config.yaml
num_key_value_heads: 5
head_dim: 64
hidden_act: "squared_relu"
rope_theta: 10000.0
qk_norm: true
bias: "all"
tie_word_embeddings: false
init: "normal"
init_std_qkv: 0.0261
init_std_o: 0.00583
weight_decay: 0.033
final_lr_fraction: 0.0
max_steps: 8825
dataset: "wikipedia_en"
Each number is 128 + 32 x the weight over its row's rms, rounded and kept within 0 to 255. Layers, rows and columns count from 0. The size above them is the row's rms in percent of the matrix's.

# layer 7 attention value, 320x320, rms 0.116, rows 193-235, columns 0-79
size [111 107 105 108  99 100 110 115 107 113 104 103 107 102 104 105 104 105 107 102 104 108 110 107 102  99 105 104 102 112 111 112 108 115 104 102 106 101 115 105 106 109 116]
[[175 117 106 124  82 139  94 163 135 150 133 130 134  60  95 134 125 144 144 108 174 132 111 142  82 136 111 145 107 170  93 173 136  87 194 142 178 140 129 124 135 133 154 127 131 164 115 136 156  70 146  51 122 155 138 119  98 153  94 154 123 133 117 164 128 127 127 166 124 161 137 111 117 159 170 161 146 164 193 164]
 [129 125 142 137  89 114 169  61 192 158 136 170 148 121 158  88 118 134 168 155 125 133  83 181 117 134 132 134  99  74 130  37 127 151 138 109 135 163 121 144 109 196 140 183 176 118 129  96  92 119 143 122 127 142 185 101 135 136 123 112  95 151 101 186 135 113 127 142 120 169 142 150  78 120 124 151 173  78 149  74]
 [154  91 125 120 147 102  80 118 153 136 153 121 127 108  98  39 117 129  89 134 106 106 145 121 175 121 171  94  80 137  92 120 140  90 118  73 142 101 161 112 113  95  83 102  95 110  78  88 132 101 110 182 158 102 143 166 136  88 105 155 113 128 152 148 246  87 128 102 138 112 126 174 155 215 126 150 174 143 148  78]
 [160 106 168 114 148 174 116 141 127 138 155 109 134 133 183 143 145 108 158 101 138 115 168 128 121 122 137 129 103 111 141  84 114 112 132 138 112 133  82 166 177 176 141 134  97  64 105 149 112  50 126  91 197  63 152 167 133 122 104 182 159  85 118  90 164 115 128 160 108 134 105  71 127 179  97 110 115 114 196 108]
 [158 107 167 128 170 131 125 141  94 160 147 127 117 128 127 115 141 127 157 138 143 115  98 166  41  85 145 163  65 157 126  79  89  93 128 150  67  71 122 119 114 164  79 134 121 102  97  94 146 180 113 160 147 121  93 158  52 103 183 188 130 174 139 146 141 107 129 154 148 127 119 146 165 107 180 163 107 144 101 115]
 [100 146 164 158 162 142  98 113 125 135 100 153  78 135 155  51 158 106 109 109 113 150 113 110 171 127  85 152 145 145 228 110 121 173 143 161  93 165 145 110 139 111 169  99 105 107 116 106  82 130 171 124 150 132 194 127 143 125 157 132 161 112  69 111  93 122 127 111 112 153 170 138 108 108 146 106 110 108 147  91]
 [154 175 136  99 187 146 132  73 111 101  94 100 139 171 146  73 165 171 165 125 150 119 133 129 122 132 164  91 147 136 223  81 153 128 111 178 129 116 158 133 102 157  85  94  82 101 101 164 115 167 139  56 106 123 129 198 119 149 145 138 151 196 140 149 124 133 129 149 117 144 114  92 143 150 152 116 179  99 111 131]
 [128 185 132  89 151 124 135 136 120 134 148  82 139 101 132  85 129 118 133  99 161 144 166 148 148 150 107 143 123 146 108 123 167 118  90 135 127  96 107 107 117 134  73 142 169 147 134 117 135 111 105 133 148 120 164 143 112 140 193 125 150 147 160 191 145 134 127 144 112 159 138 103  85  36  56 159 150  26 116 117]
 [ 57 135  87 142  74 175 190 176 136 148 111 170 112 174 140 137 111  87 116 140 118 133 129  84 136 116  46 105 157 145  87 139 169 140 199 159 126 169  65  93  75 146 113 118  86 161 138 130 171 102  79  89 102 126 178  87 145  65 117 175 116 122  76  65 131 126 128  92 103  68  84 107 162 112 165  93  93 177 110 158]
 [128 167 154 192 119 155 117 134 100 123 106 123 126 194 104  86 167 139 125  95 188 118 173  65  90  99 112 132 149 114 141 133 131 116  52 144 111 121 108  99 138 136 116 133 157 137 125 125 137 117 109  92  66  94 110 163 175 216 198 132 119 166 110 192 148 202 128 104 129 191 132 118 144 147 127 154  90 142 127  95]
 [122 108 154 228  90  96 159 177 148 106 124  75 168  90 120 128 148 158 129 151 155 149 150  99 138 161 150 130 131 119  62 128 118 104 127 126 142 184  95 191 122 123 124 125 131  65 117  77 157 139 175 116  74 153 132 161 150 182 121 177 140 168 144  98 130 128 128 146 149 141 163 128 144 111 120 113 161  75 198 105]
 [106 127  99 127 128 122 130 154 137 143 153 134 114  77 103 101 114 130 136 124 133 116  59 144 148 114 137 112  76 100 130  96 151 116  54  85 103 106 169  57 101 163 171 138 151 112 154 163 143 178 176 133 109  92 145 123 144  50 128 135 105  80 161 113 144 111 128 155 135 121 110 126 120  81 181 144  81 164 156 177]
 [ 86 190 108 148 171  89 145 175  80 157 184 133 148 158 118 168  48 161 131 121 139 112 144 107 127 118 139 103 131 111  90 113 153 102 134 149 117 124 127 138  89 152  97 125 122 129 153  91 203 145 132 100 170 104 110 108  61 102 108 142 146 124  76 148 108 175 128 157 102 102 123 108 131  81 146 150 121  72 156 143]
 [105 146 155 108 153 132 123 111 132 109 137 176 120 120 146 156 143 146 132 105 109 143 148 138 117 105 147 134 160 173 175 159 129 123 130 143 110 135  45 163 144 131 115  69 176 164 151 117 100 112  94  81  82  93 152 165  89 129 132  62 153 133  83 124 168 162 127 105 134 155  91  70  61 148 108  37 176 190 138 181]
 [181 131 134 116 132 124 117  84  62 116 146  84 100 129 119 137 104 129 175 120  88 144 148 192 120 118 147 164 183  60 112 120  94 153 176 151 135  49  92 132 174 102 149 238 109 115 138 131 142  84 132 144  82 138 116  88 134  56 124 135 125 159 160  82 127 108 129 146 145 155 151 131 162 166 102 172 116 107  69 129]
 [102 157 140 160 167 178 139 145 129 113  83 174 130 118  83 125 133 104  56 100 177 146 146 160 109 113 129 134 111  57 219 117 150  97 105 163 143 144 145 149 117  80 183  79 167 124 155 108 185 159 112 205 179 125 130 100 104 162 159 118  57 159  88  33 114  91 128 102 143 135 123 152 146 126 171  97  82 147 146 134]
 [150 142 112 169 108 106 107 121 171 138 154 151 105 124 138 138  83 125  99 127 133 139 141 122 140 133 128 126 109  72 224  87  97  89  71 137 179  52 153 105 128 178 143 127  99 173 137 161 107 176 111 161  88 130 107 141 108 179 144 132 114 117 111 113 165  62 128 100 154 110 185 161  83 129 102  75  69 131 131  97]
 [ 98 127  76 119 148 144  94 139  67  98 108 135 166 166 131 163 131 160 118 131 165 139 121 149 127 108 128 164  98  81 155 140  88  99  96 120 138 202 107 133 142 137 149 186 176 166 132 164  99 117 124 144  81 149 148 118 136 151 102 162 100 131 130  96 178 141 127 180 139 177 110  96 133 131 126 169 105 168 111 139]
 [142 128  40  75 132 163 125 100  56 132  90 105 100 184 120  78 113 155 120  98 145 123 188 201 132 131 150 120 178 143 131 165  82 157 124 170 129 135 184  98 167  72 158  96 161 135 152 101 210 171 124 120 106  88 176 107 137 129 152 133  94  97 122 124 145  76 128 104 111 137  69 140 112 125 108 160 159  68 155  46]
 [158  38 131  51  99 137 104 120 113 145 135 142 164 145  47 144 106 166 157 165 147  73 172 163  53 171 145 135 206 127 181  59 142  92 196 134 131 121 134 134 118 104 146 122 103 142 105 169 149  87 110 131 107 146 108  65 133 139 120 130 126 129 196  27 190 119 128 140 154 175 137 126  75 140 174 174 137 153 112  89]
 [163 152  99  97 167 127  63 145 178 109 137  56 108 216 158  52 100  98 115 107 122 137 169 166  98 139 142 119 102 103 119 110 128 123  83 144 121 149 137 130 144 153  90 153 126  78 138 133 171  70 100 128 116 130 161 154 115 160 150 203 138 133 160 150 101  86 127 123  94 136  99 171 170 155 129 195 147  82 101 105]
 [102 128 112  93 185  83  90 158 136 110 206  94 135 125 143 141 143  98  99  93 153 110 144 162  99 112 168 117  60 126 159 103 109 129  88 107 116 134 112  49 161 136  90 127 167 103 155 188 177 139 127  85  74 160 163 174 159 134 173 106 156 168 128 144 199 154 128 113 117 147 146  95 112 132 145 138  36 135 125 107]
 [140  83 146 110 157 131 101 142 112 131 115 145 130 169  98 120 154 104  85 121 152 106  87  92 127 137 147 113 149 100 174  64  70 128 133 155 118 161 190  92 161 138  61  72 160 161 119 149  79 139 128  99 116 133 104 106 221 196 165  98 109  86 141 102 122 131 128  95 148 155 144 135 140 145 107 136 128  98 195 134]
 [118 143 118 130  61 171 179 143 167 166 102  84 126 129 131 127 117 146 127  66 111 116 102  96  90 186 148 109 159  98 136  70 127 138 208 154  92 115 146 104 144 122 144  84 127 155 125 118 135  97 112 139 165 118  80 123 122 185 144 157 148 143 105  68  97 114 127 162 122  67  89 110 105 147 139  87 153 117 147 180]
 [132 144  95 122  34 125  92 132 102 159 136 126 143 162 132 128 166 107 129 144 133  97 177 158 107 161 125  79 147 129 163 160  79 114 102 140 153  99 169  80 164  85 127 134 152 199 140  69 117 130 161 116 174 128 125 134 193 135 124 152 151 102 129  72 148 124 128 135 120 118 144 105 118 181 141 145 136 123 106  87]
 [125 155  61 131 158 146  50 145  73  99 134 142 149  88  50  84  90 154 135 128 145 116 160  70 109 147 140 138 127 137 170 107 175 168 145 132 155 130 140  83 104 128  76 130  80 119 141 103  80  92 134  81 120 119  81 160 183 158 175 118 140 141  45 192  98 132 128 175 142  74 156 131  86  64 146  77 175 127 161  97]
 [155  84 130  80 127 179 105 138  73 191  80 159 138 136 144 162 161 114 148 118  96 124 166 118 100 136 148 128 130  94  41 110 117 120 175 146 158 127  90 122 166 176  95 166 118  46 133 132 102 157 113 121 148 122 118 124 138 117 181 186 150 128 103 160 169 127 128 192 120 128 140 132 112 146 164 125 160  85 110  70]
 [184 202  91 134 120  80 132 104 125 125 103 175 172 142 159 170 142 153 152 130 127 117 158 182 125 122 133 126 128 156 120 131  59 154 179 105 153 148 119 113 149 210 190 155  89  92 114 178 208 164  87 145 139  92 142 110 166 147 132 141 136 139 152 102 165 116 128 116 120 139  94 118 103  86 140 220 204  71 146  84]
 [136  49 114  92 121 165 153 174 145  90 135 137 116 102 126 104 104  84 145  89 163 109 147  97 111 129 130 133 189 112 144  68 149 160 170 146 118 144 115  99 117  76 132 111 163 115 135 139 101 105 107 134 111 124 140 100 124 149 127 158 143 122 190 125 118 153 129 176 118 159 118 171 145 136 235 146 107 127 115  41]
 [156  93 140 107 153 165 164 116 116 153 196 172 154 167 145 102 183 145  98  92 125 123  97  80 135 131 154 141  93 134 119 137 101 136 156 134  83 115 132 146 160 122 169  79 183 106 120 150 172  71 113 129 132 112 109 127 133 165 123 138 109 112 186 178 114 156 127 118 119 181  44 180 177 172 126 124 131 127 205 121]
 [197  93 155 157 117 128  89 129 143 153  96 153 139 150 143  81  86 130  91 126 165 112 163 133 158 140 133 147  90 163 148 102  54 147 175 153  99  97 116 171 155 194 105 121  93 130 145 123 130 120 108 106 118 148 216 161 138  81 101 110  86 116 143 141 136 155 128 130 118  95 146 102 155 125 125 158 104  84 144 147]
 [106 116 127  86  96 118 116  29 188 132 105 202 109 121 117 135 134 141 112 126 145 106 104 164 134 103  67  90  86 169 122 151 166 125 114 115 146 130  97 115 100 116 123 152 104 158 115 153  98 206 134 106 118 170 232 129 118 103  89 107 191 128 159  82 128 162 129 137 153  95 148 104 102 116 119 186 153 130 121 159]
 [145 151 146 131 132 139 155 116 103 115 154 109  79 204 161 121 161 142 144 154 176 156 153 105  79 154  93 128 163  42  98 112  99 119  24  94 128 111 148 189 112 130 145 139  91  64 144 164 123  91 129  85  62 143 124 103 150 158 139 120 115 100 140 186 141 163 127 173  72  58 187 160 127  98 135  77  59  53  59 132]
 [119  76 109 131  95 101 142 178 132 136  75 140 135 154 137 129 117 149 147 144 106 115 116 103 160 112 159 143 135 192 112 105 190  95 191 135 113 169 153 178 144 158 142 203 103 115 140  81 119 112 144  92  78  85 183 108 122  98 159 111 148  98 132  42 149  84 128 121 130 114  82  92 123 173 116 169 163  94 175 100]
 [132 160 150 121  86 164 139 154 135 122  99 156 156 146 140 120 126 157 216 163 165 156  97 135 150 129 146 134 157 201 127 146 171 154 154 138 140 128 136 143 115 212  82 123  98 139  93 102  93 158 100  61 183 153 183  51 142 146 115 110 149  86 135 103 125  95 127 155 149  74 102  99 112 144 178 111 168 178 148  88]
 [ 76  54 156 163 181 119 100 119 120 137 172 138 143 117  32 112 126 100  88 101 129 136 165 123 123 156 143 117 128 148 139 211 144 120 153 136 120 106 195  69 136 116 162 135  98 175 125 152 140  64 117 174 157 129  88  70 141 133 106 117 113 176  81 200 128 129 128  96  98 118 125 129 141 150  87 129 153 158 149 144]
 [112 103 154 155 131 115 135 180 162 110  75 149 112 114 145 139 157 161 134 166 149 124 129  65 135 126  88 152 133 118  67 133 171  89 114 155 143 135  69 118 121 126 166 143 126 147 140  93 140 115 172 126  95 171 125 154 129 173 158 109 119 162 199 164 135 150 128 157 136 162 145 117 172 152 156 125 124 144 135 116]
 [103 179 162 143 150 107 186 148 154 127 159 116 124 143 131 129 135 102 144 117 132 155 125 185 174  90 138 135  79 108 130 122 176 153 138  88 122  94 209 114 109  84 150 162  77  82 102 127 141 145 184 134 159 132 183 205 149 149 134 121 128  93 110   6 146 136 129 139 126 118 192 147 177 157  96 116 101  93 183 179]
 [151  68 133  63 108 142  61  91 112 164 133 177 108 113 162 136 209 117 126 121 126 126 157 179  70 156 194 142 181 136 127  95 140 157 193 174 113 157  27 111 203 139 142 137 130 140 138 126 108 144  86  74 144 161 100 163 129 123 160 105 119 122 108 125 146 107 127  93 118 158 187 115  74 208 150 120  95  79 159 148]
 [126  93 133 116  88 118 131 110  83 116 131  98 136 163 152 148 103 126 125 156  81 166 126 156 146 111  85 122 163  84  29  55 151 138 136 174 127 145  87  60 125  88 104 162 126  90  95 108 130  86 123 104 121 104 144 118 110  53 103 138 105 114  70 182 119 117 128 103 104  91 164 124 152 105  61  77 106  99 111  92]
 [ 90 126 143 102 147 117 106 108 159 183 145 142 141  97  90 153  86  97 134 141 154 114 115 169 157  83 128 128  38 113 106 123 102 155 165 160  89 131  76 158 138 139 113 137 115  58 139 127  86 153 134 166 186 108 151 152 134  80  77 111 156 116 116  48 159 180 128 110 102  86 117 121 149 147 109 128 115 117 137 161]
 [ 83 107 122 155 161  99 104 134 109  39 121 143 140  98  84 105 127  93  90 151  91 145 157  91 123 147  78 129 126 157 151 132  86 175 131  69 158  90 109 146 117  54 103 137 174 126 147 127 150 125 166 216 121 120 130  87 145  79 142 153 157 127 154 107 139 136 128  83 135 115 102 180  68 115  41 153 143 172 105 170]
 [ 99  98 154  97 136 159 116 134 164 143 163 123 114  84 135 111 133 104 128 118 170 120  65 161 147 136 141 124 159 143 111 157 179 167 160  74 120 112 136 127 129  94  65 143 152 169 114 111 167 120 100  82 127 178 157 144 175 130 154 134 125  78 128 106 119 135 127 100 123 129 163 142  98 102  85 101 117 191  90 142]]
# layer 7 attention output (transposed), 320x320, rms 0.0954, rows 193-234, columns 0-79
size [118 111 112 113 101 104 115 124 113 119 104 106 116 104 110 107 109 108 114 103 106 112 119 118 106 100 108 110 103 119 114 119 117 123 107 102 116 104 123 106 110 114]
[[157 162 148 116 130 141  60 105  69  46 102 147 125 119 153 139 101  88 139 106 146 136 128 129 139 152  98 158  89 132 105 136 152  93  85 101 149 113 110 158 119 154 141 136  95  89 187 123  84 126 206  93 139 114  93 103 144 105 118 116 151 143 100 107 136 150 193 113 112  92 158  87  85 145 100 169 151 114 129 128]
 [ 96 126 146 109 105 157 129 132 102 148  86 114 168 122 121 184 153 147  81 127 152 118 131 106 136 105 111  90 124  95 124 227 120 161  78 227 106 165 119 117 117 142 161 100  93 135  65 105 161 111 124 117 143  83 103 149 177 148 107 209 154 109 125 145  87 136 255 144 143 118 120 115 107 157  91 120  99 142  93 112]
 [ 92 140 103 100 125 155  93 106 117 184 125 105 102 201 116 130 122 122 120 163 175 168 153 156 122 159 191 127 175 177 178 112 125 117 160 119 130 119 132 107 110 101 107 116 100 176 192 137 160 174 170 147 138 165 129 104 138 173 115 147 136 124 138 106  66 183 123  64 144 131 132 110 113 108 107  65  88 135 118  82]
 [ 85 120  89 131  79 116 125 119 101 145  85 141 166  99 115 113  78 215 107 162 148 118  97 136 112 184 129 129 163 105 133 119 134  81 151 133 166  78 178 147 164 148 136 104 110 178 120 161 123 138 197 148 124 114  64 112 138 131 145  73 127 123 170 163 135 157 198 113 154  88 172 118  95 127 126 141 113  65 155 157]
 [ 77  95 156 109 130 191  38  80  68 116  75 134 137 137 120 139  60 118 138  96 102 175 171 148 128 150 110 140 150 122 188 115  92 146 129 120 121 119 165 164 139 143 126 113 152 112  92 129 135 115 146 146 154 108 175 148 134 139 141 161 107 153 127  73  83 128   0 137 127 130  87 123 142 128 110 113 129 185 155 179]
 [148 164 136 158 179 103 175 138 174 135 129 152 117  97 160 154 112 141 113 132  60 119 166 129 119 195 129 135 114 123 103 146 140  95 114 119 146 116 160 133  68 181 150 114 198 103 157 119  84 123 163 120 109 181  49 132 100 159 133 147  87 182 132 129 105 121 172  99 166 134 123  45 161 107 104 140 162 114 162 130]
 [ 96  90  98 134 128  96 125 100 110 143 135 171 143 175  98 164 159 161 176 179 147 153 102 149 140 159 134 131 119 161 103 143 107  80  97 141 153 138 173 138 103 117 122 191 142 103 139 133 126 103 142 155 107  83 137  72 155 132  99 148 132 114 100 173  82 148  33  80 187 105  94 113  91 131 130 129 135 130 131  79]
 [125  96 114 171 104  91 105 104 127 149  97 139  77 134 140 138 133 189  57  43 126 114 156 119 150 105 107 123  97  86 151 117 140 101 167 125 147 119 141 151 122  92  73  42  91 129 104 167  89 150 224 234 116 188 100  91 115  92 107 107 126 119 116 114  93 161 191 144  80 112 147 125 167 141 130 134 149  96 137  94]
 [184 101 142  75 139  93 146 182 158 139 151 132  64 139  85 111 128 105 126 126 159 111 140 113 128 117 104  89  84 160  76 126 133  84 158  97 168 114 160 161 154 134 144 123 103 125 150 146 110  96 120 154 168  39 125 157 133 114 100  79  85  94 130  61 172 113 129  99 170 132 129 106 113 169 101 100 162  67 171 158]
 [104  72 109 129 152 109 170 101 129  98 120 131 167  85  69 144 171 103 155 129 150 120 105 116 110 106 133 127 114 208 146 129 111  87 183  97  94  99 111 154 140 103 147  97  87 162 110 112  84 155  97 135 121 229 126 133  81  98 127  53 106 157 174 129  78 127  62 135 145  52 162  96 186 126 146  62 201 117  95 135]
 [164  86 153  66 131 112 152  88 101 129  55 150 142 114  65 132 146  88 161  47 165 121 119 114  80 171 177 120 127 138 138 176 116 171 102 150 104 123 174 125 116 139 146 139 105  77 105 158 185 138 112 198 126 148 100 119 166  87 126  87 122  14 151 157  94 147 192  81 171 168 143 119 118 129 144 133 157 113  83 181]
 [147 104 148 117  92 162  86 120 109 161 134 124  95 133 125 182 134  92 162  54  80 131 127 139 142 140 164 192 122 141 171 122  97  93  67  78 154 122  80 141 209  87 108 112 116 120 154 110 118 142  88 158 111 129 189 102 109 157 164 169 179 170 139 138 126  90  67 129 123 108 131 101 100 120 133  95 106 157 156  93]
 [ 88  99 111 134  88 115  89 136 140 149 130 114  83 155 188 118 137 141 127 154 123 113  94 157 142 187  86 145 134 127 117 171 100 154 132 158 103 149 118 123 220  84 110 102 116 109  80 149 129 110 176 161 148 123 141 124 156 159 126 138 170 111 162 105 135 102 223  71 172 139 184 159 125 191  84 172 116 140 123 216]
 [165  69 141 132  97  57 139 120 111  64 132 122 133  89  78 107 128 127 130 128 149  95  50 146 106 123  91 115  89 141  68  90 116 154 180 122 105 102 128 143 128 104  79  97  93 121 127 141 166 122 194 182 115 128 107 140 133  69  85 130 115 117 173 110  93 147 208 142  92 118 206 145 166 162  86  94 135 126 122 107]
 [167 172 125 141 120  96 158 120  80  98 132 164 118 101 150 170 145 153  80 107 191 126 127 146 134 128 149 149 105 148 175 151 145 108  59 115 173 114 172 139 128 141 105  89 194 144 167 166 131  88  77  84 164  93 128 141 128 111 172 191 151  87 126 112 119  98  28 188 150 124  57 147 103 114 158 148 109 218 140  97]
 [ 98 113  80  72 120 142 107 140 127 149 147 122 125 169  71 155  85 110 183  87 111 149 132 125 142 181 174 101  79 116  74 103 182  74 157 141  63 158 124  82 169 174 152 217 151 142 100 115 101 118 112 144 136 124 107 164 139  88 146 137 149 165 114 195 122 152 176  84  98 123 145 126 140 117 140 105 115 117 170 164]
 [150  89 138  97 111 200 122 177 100 173 215 152 125 184 121 155 113 125 176 215 136 150  66 126 113 144 198 140 134 210 151 117 180  95 114 112  70 184  88 116 150 105 122 154 140 102 111  93 150 150 135 137 138 115 128 151 183  99 177  89 130 142 118 162 133 166  91 128 145  91 130 191 128 155 158  83  49 115 218 140]
 [186 103 106 140 126 134 172 119 123  65 149  90 136 166  63 103 120 105 150 193 102 147 138 145 140  77 115 118 130 113  83 184 178 193 129 124 155 128 134 142 135 131 125 146 160 136 132 182 114 120 113 142 133 116 144 162 155  92 132 168  78 129 187 163 133 123 152 136  62 156  73 136 202 149 128 108 106  93  97  46]
 [ 72 131 143 142 152 110 186 123 151 148 152  90 101  93 147 177  77 152 120  98 120 156 116 132 147 122 154 122  81 124 126 112 170 124 141 131 145 134 109  99 182 197 136 131 170 122  94 154 118 120  70 123 167 199 115 141 117  96  96 134 203  85  78 136 122 203 100 208 187 120 159 111 171  88 136 108 140 171  60 110]
 [168 180 119 132 135 117 134 122  94 132 123 114 133 187 164 136 126 129 117 121  79 120  82 144 151  98 145 122  73 127 111 178 113  92  88 149 106 166 135 135 115 161  93 173 185 173 125 101 180 162 126  82 143 116 165 133 139  72 128 143 138 125 137 210 125 144 146  93 130 108 124 140  83 102  61 152 129 118  70 107]
 [110 107  77 147 169  91 206 118  41 129 115 143 150 154 118 169 125 158 155 124 134 176 210 104 180 136 135 180 125 160 180 103 149  83 125 140 180 107 182 145 124  96  94 214 159  83 133 138 111 127 161 175 157 150  88 106 165 122 135 112 165  99 125 144 104 117 121 214 168 134 116 129 136 103 113 138 100 140 107 186]
 [170 102 158 169 135 131 204 122  96 163  73 108  86 102 151 137  98 189 144 178 108 149 116 123 107 143 133 128 144 112 180  76 158 146 213 135 146 121 142 202 156 115 122  98 137 123 114 158  90 155 149 192 145  73  87 121  91 107 130  61 130 139 178 118  87  56  99 218 148 125  78 113 198 149 118  91 132 177 122 128]
 [132 121 108 163 174 113 139 120 125 127  93 156 139 145 114 146 135  85 139 134  92 155 169 139 145 142 148 146 118 157 133 128 121  93 169 126 136 121 106 149 154 122 134 153 105 121 145 118 119 132  41 142 137 137  87 169 146 104 146  56 143 145 128 191 113 183   0 111 170 113 133 114 186  88 183 134 175 108  55 116]
 [121  91 144 152 177 112  92 164  82 185 159 130 178 138  92 111 150 173 150 134 174  99 139 149 151 101  97 204  99 101 164 188 138 142 134 105 107 152 121  81 181 104 140 168 179 143  71 111 115 149 108  98 154 193 155 137 148 101 142 119 202 102 130 122 121 139 164 114 131 154 162 156 121  71  86 164 134 177 155 124]
 [115 170 134 144 173 129 143 100 172 135 116 113 104 113 146 120 168 144 184 176 158 173 118 121 183 117 175  93 104 127 160 122 174 149 149 148 132 149 148 112 148 149 141  62 106 130 153 162 123 150 117 127 105 156 130 157  68  96  63 165 138 109 102 138 132 168  72  82 110 148 155  95 224  80 139  66 136 116  94  96]
 [110  55 150 195 216 115  92 162 160 148 160 129 226 134 128 121 179 117 111 142 134 108 104 167 124 133 101 167 214 119 114 156 126 132 162 134  97 123 183 174 177 124 120 103 135  89 130 189 111 123 120  90 144 127 178  60 100 152 121 114 133 139 182 170 118 143  71  98  72 128 105 126 128 194 122 179  87 141 145 162]
 [112 127 143 134 145  15 114 151 160 127 140 142 120 131 129  94 154 124 101  99 144  97 155 136 153 115 140 115 112 142 155 131 114  79  70  92 187 120 139 174 119 124 103  34 147 185 101 130 144  60 158 106 112 132 140 125 128 114 110  28  85 124 151 100 101 154 112 127 143 151  94 128 111 130 128 183 106 141 134  95]
 [112 115 147 115 119 111 166 108 196 139 163 161 116 123 181 130 108 143 162  91 187 136 133  87 120 123 129 121 103 100 149 133  93 125  45  85 112 159 143 181  69  79  91  22 133 103 112 108  85 102 122 130  92  75 106 107  92 117 126 103  83 156 115 132 140 138 182 211 120 105 102 160 151 145 178 156 138 174  86  71]
 [116 148 130 113 117 107 115 122 148 201  99  80 156  99  88 180 141 137 106 154 106 122 111 123 145 165 109 180  85 134 118 143  80  81  68  98 120 117 137  98 132  92 164 245  75 133 131 162  58 145 120  95 130 157 116  89 115  81 156 186 115 109 118 124 121 103  43 203 135 176 147 119 147 111  64 172  66 124  91 138]
 [130 143 123 175 128 103 156 132 145  98  70  79 210 140 127  91  75 104 138  82 127 118 163 165 101 131 124 175 124  96 138 152  88 102 104 101 134 113 163 178 102 160 143 203  73  83 131 120  49 139 145 103 118 165 139 128 120 185 122 126 121 119 117 167 104 110 216 164 122  83 143  94 108  98 132 209 146 136  33  66]
 [ 99 155 157 157 158 104 211 127 119 107 115 128 163  89 118 159 164 139 112  99 114 135 103 121  85 151 144 196 121 132 144 120 171 133 215  75 134  99 131 112  96  94 132  56 123 151 157 132  63 127 127 104 139 171  77 154 106 177 153  97 132 151 128 136  71  92 138 135 171  96 109 139 120 128 160  84 194 103  99 122]
 [168 120 202 128 167  80 131 149 145  82 112 155 101  88  65 186 123  99 110 173 161 134 120  85 121 105 185 149 135 170 105 100 153 197  56  75 150 126 100 172 115  84 112  82 122 147 209  73 160 150  79 153 144 105  85 173 130  96  87 164  85 103 100 105 164 147  66 103 149  92 104 118 129 134 149  82 212 139 153  65]
 [122  83  99  75  81  84 199 124 102 149 116 101  86 151 124 141 106 140 129 119 166 119 123 111 187 120 109 106  94 148 145 234 117  96 164 170 127 105 129 111  78 118 112 145 148 167  98 164 132 115 104 133 112 135 145 145 114  80 158 182 163  76 115 145 150 112 253 219 147 121  91 100 128 123 114 136 114 136 182 170]
 [133 157 129 144 107 148 134  96 106 122 168 118 146 109 102 134 107  85 151 143 139  91 126 123 107 133 121  63 158 143 156 166 104 165 129 101  68  63 122 109 130  94 136 110 143 167 104 133 116 120 115 153 141 122 218 175 112 136 130 130 127  92 130 119 116  84 144 141 154 125 107 109 139 188 131  98 196 120 129 114]
 [122 139 167 114 154  65 135 168 144 195 163  97 109 119 157 171 116 109 126  85  95  91 176 141  98 143 102 114  66  48  93 134  86 144 153 147 140  95 141  98 137 114  92  94 147 111 123  99 177  70 134 148  86 102  98 142 107 113 162 117 101 130  80 120 141 124 220 100 113  98 134 164  91 148  53 138 143 106 110 124]
 [130 190 126 137 119 173 158 154 207 129 189  94 152  94 130  60 145 115 109  76  99 126 121 139 165 123 108 107 153 133 112 128 129  66 182 138 166  99 132 118 112 156 140 114 125 147 177 133 108 130 151  82 122  68  77 113 129  89 115 112 104 133 159  86 166 116  86 167 135 147 136 177 117 114 146 137 111  92  33 148]
 [134  53  97  42 134 158 151 155 123 107  82  87 184  68  98 172 156 109 142  79 166 121  85 141 103  76 119 104 152 128 137 118  91 162 121 193  81 126 139 132 169  95 125 153 109  83  92 111 179 148 130  76 103 135 138 106 118 116 141  98 127 120 114 112 147 106 107 103 158  89 136 124 125 130 113  98 129  97 133 222]
 [ 98 106 127 139 105 186 131 107  94 206 132 153 127 147  92 132  72 173 129 173 108 126 114 103 101 181 141  73 157 161 205 158  91 113 106  80 127  89  66 159 160 110 152 138 162 134 136 163  86 186 141 169 178 136  91 112 114 139  77 171 177 135 121 154 140 113  61  77 133 132  65 129 170 135 176  75 136 162 151 119]
 [ 99 158 140 170 128 107 209  96 105  89 144 139 130 164 129  38  82 157  91 169  74 105  83 135 126 147 147 115 161 206 142 110 108 100 202  90  99 136 104 124 119 157 117 132 141 175 142 164 168 119 105 132 196  30 135 163 137 162  93 146 159 167  88  90  68 104  97  75 179 155 108  98 171  91 150  87 161 173 112  78]
 [127 150 133 131  65 130 185 164 141 190 110 141  60 192  87  76 133 103  74  96 104 121  92  97 149 118 105  92 116 111 137 114 128  87 148 132 174 110 150 122 133 198 150 112 124 221 159 107 142 108 174 231 156 116 132 115 139 174 177  57 131 112  83  98 132 141 174 147 195 128 153 118  96 135 153 120 116  96 177  74]
 [127 152 137 160 119 128 140 183 139 123 138 134 132 155 133  79  73 168 135 143 115 134 124 127  85 157 170 119 168 119 176  56  90  81 136  63 219 113  89 170 100 101 125 150 151 155 124 101 141  98 128 129 107 101 120 141 129 192 119 127  88  95 145 149 147 153  44 117 168 130  68 110  74 150 141  79 158 158 210  93]
 [180 127 116  49 151 139 121 188 176 115  99 139  66 187 177 176 179 114 157 114 182 147 181 125 142  68 142  79 120 128 110 112 163 127 122 142 157 165 168 108 142 130 138 140 109 125 176 108 131 146  88 193  96  86 119 107 172 134 150  98  85 110 149 124 122 160 126 159  86 190 148 129 148 129 144 117  99 123 111 174]]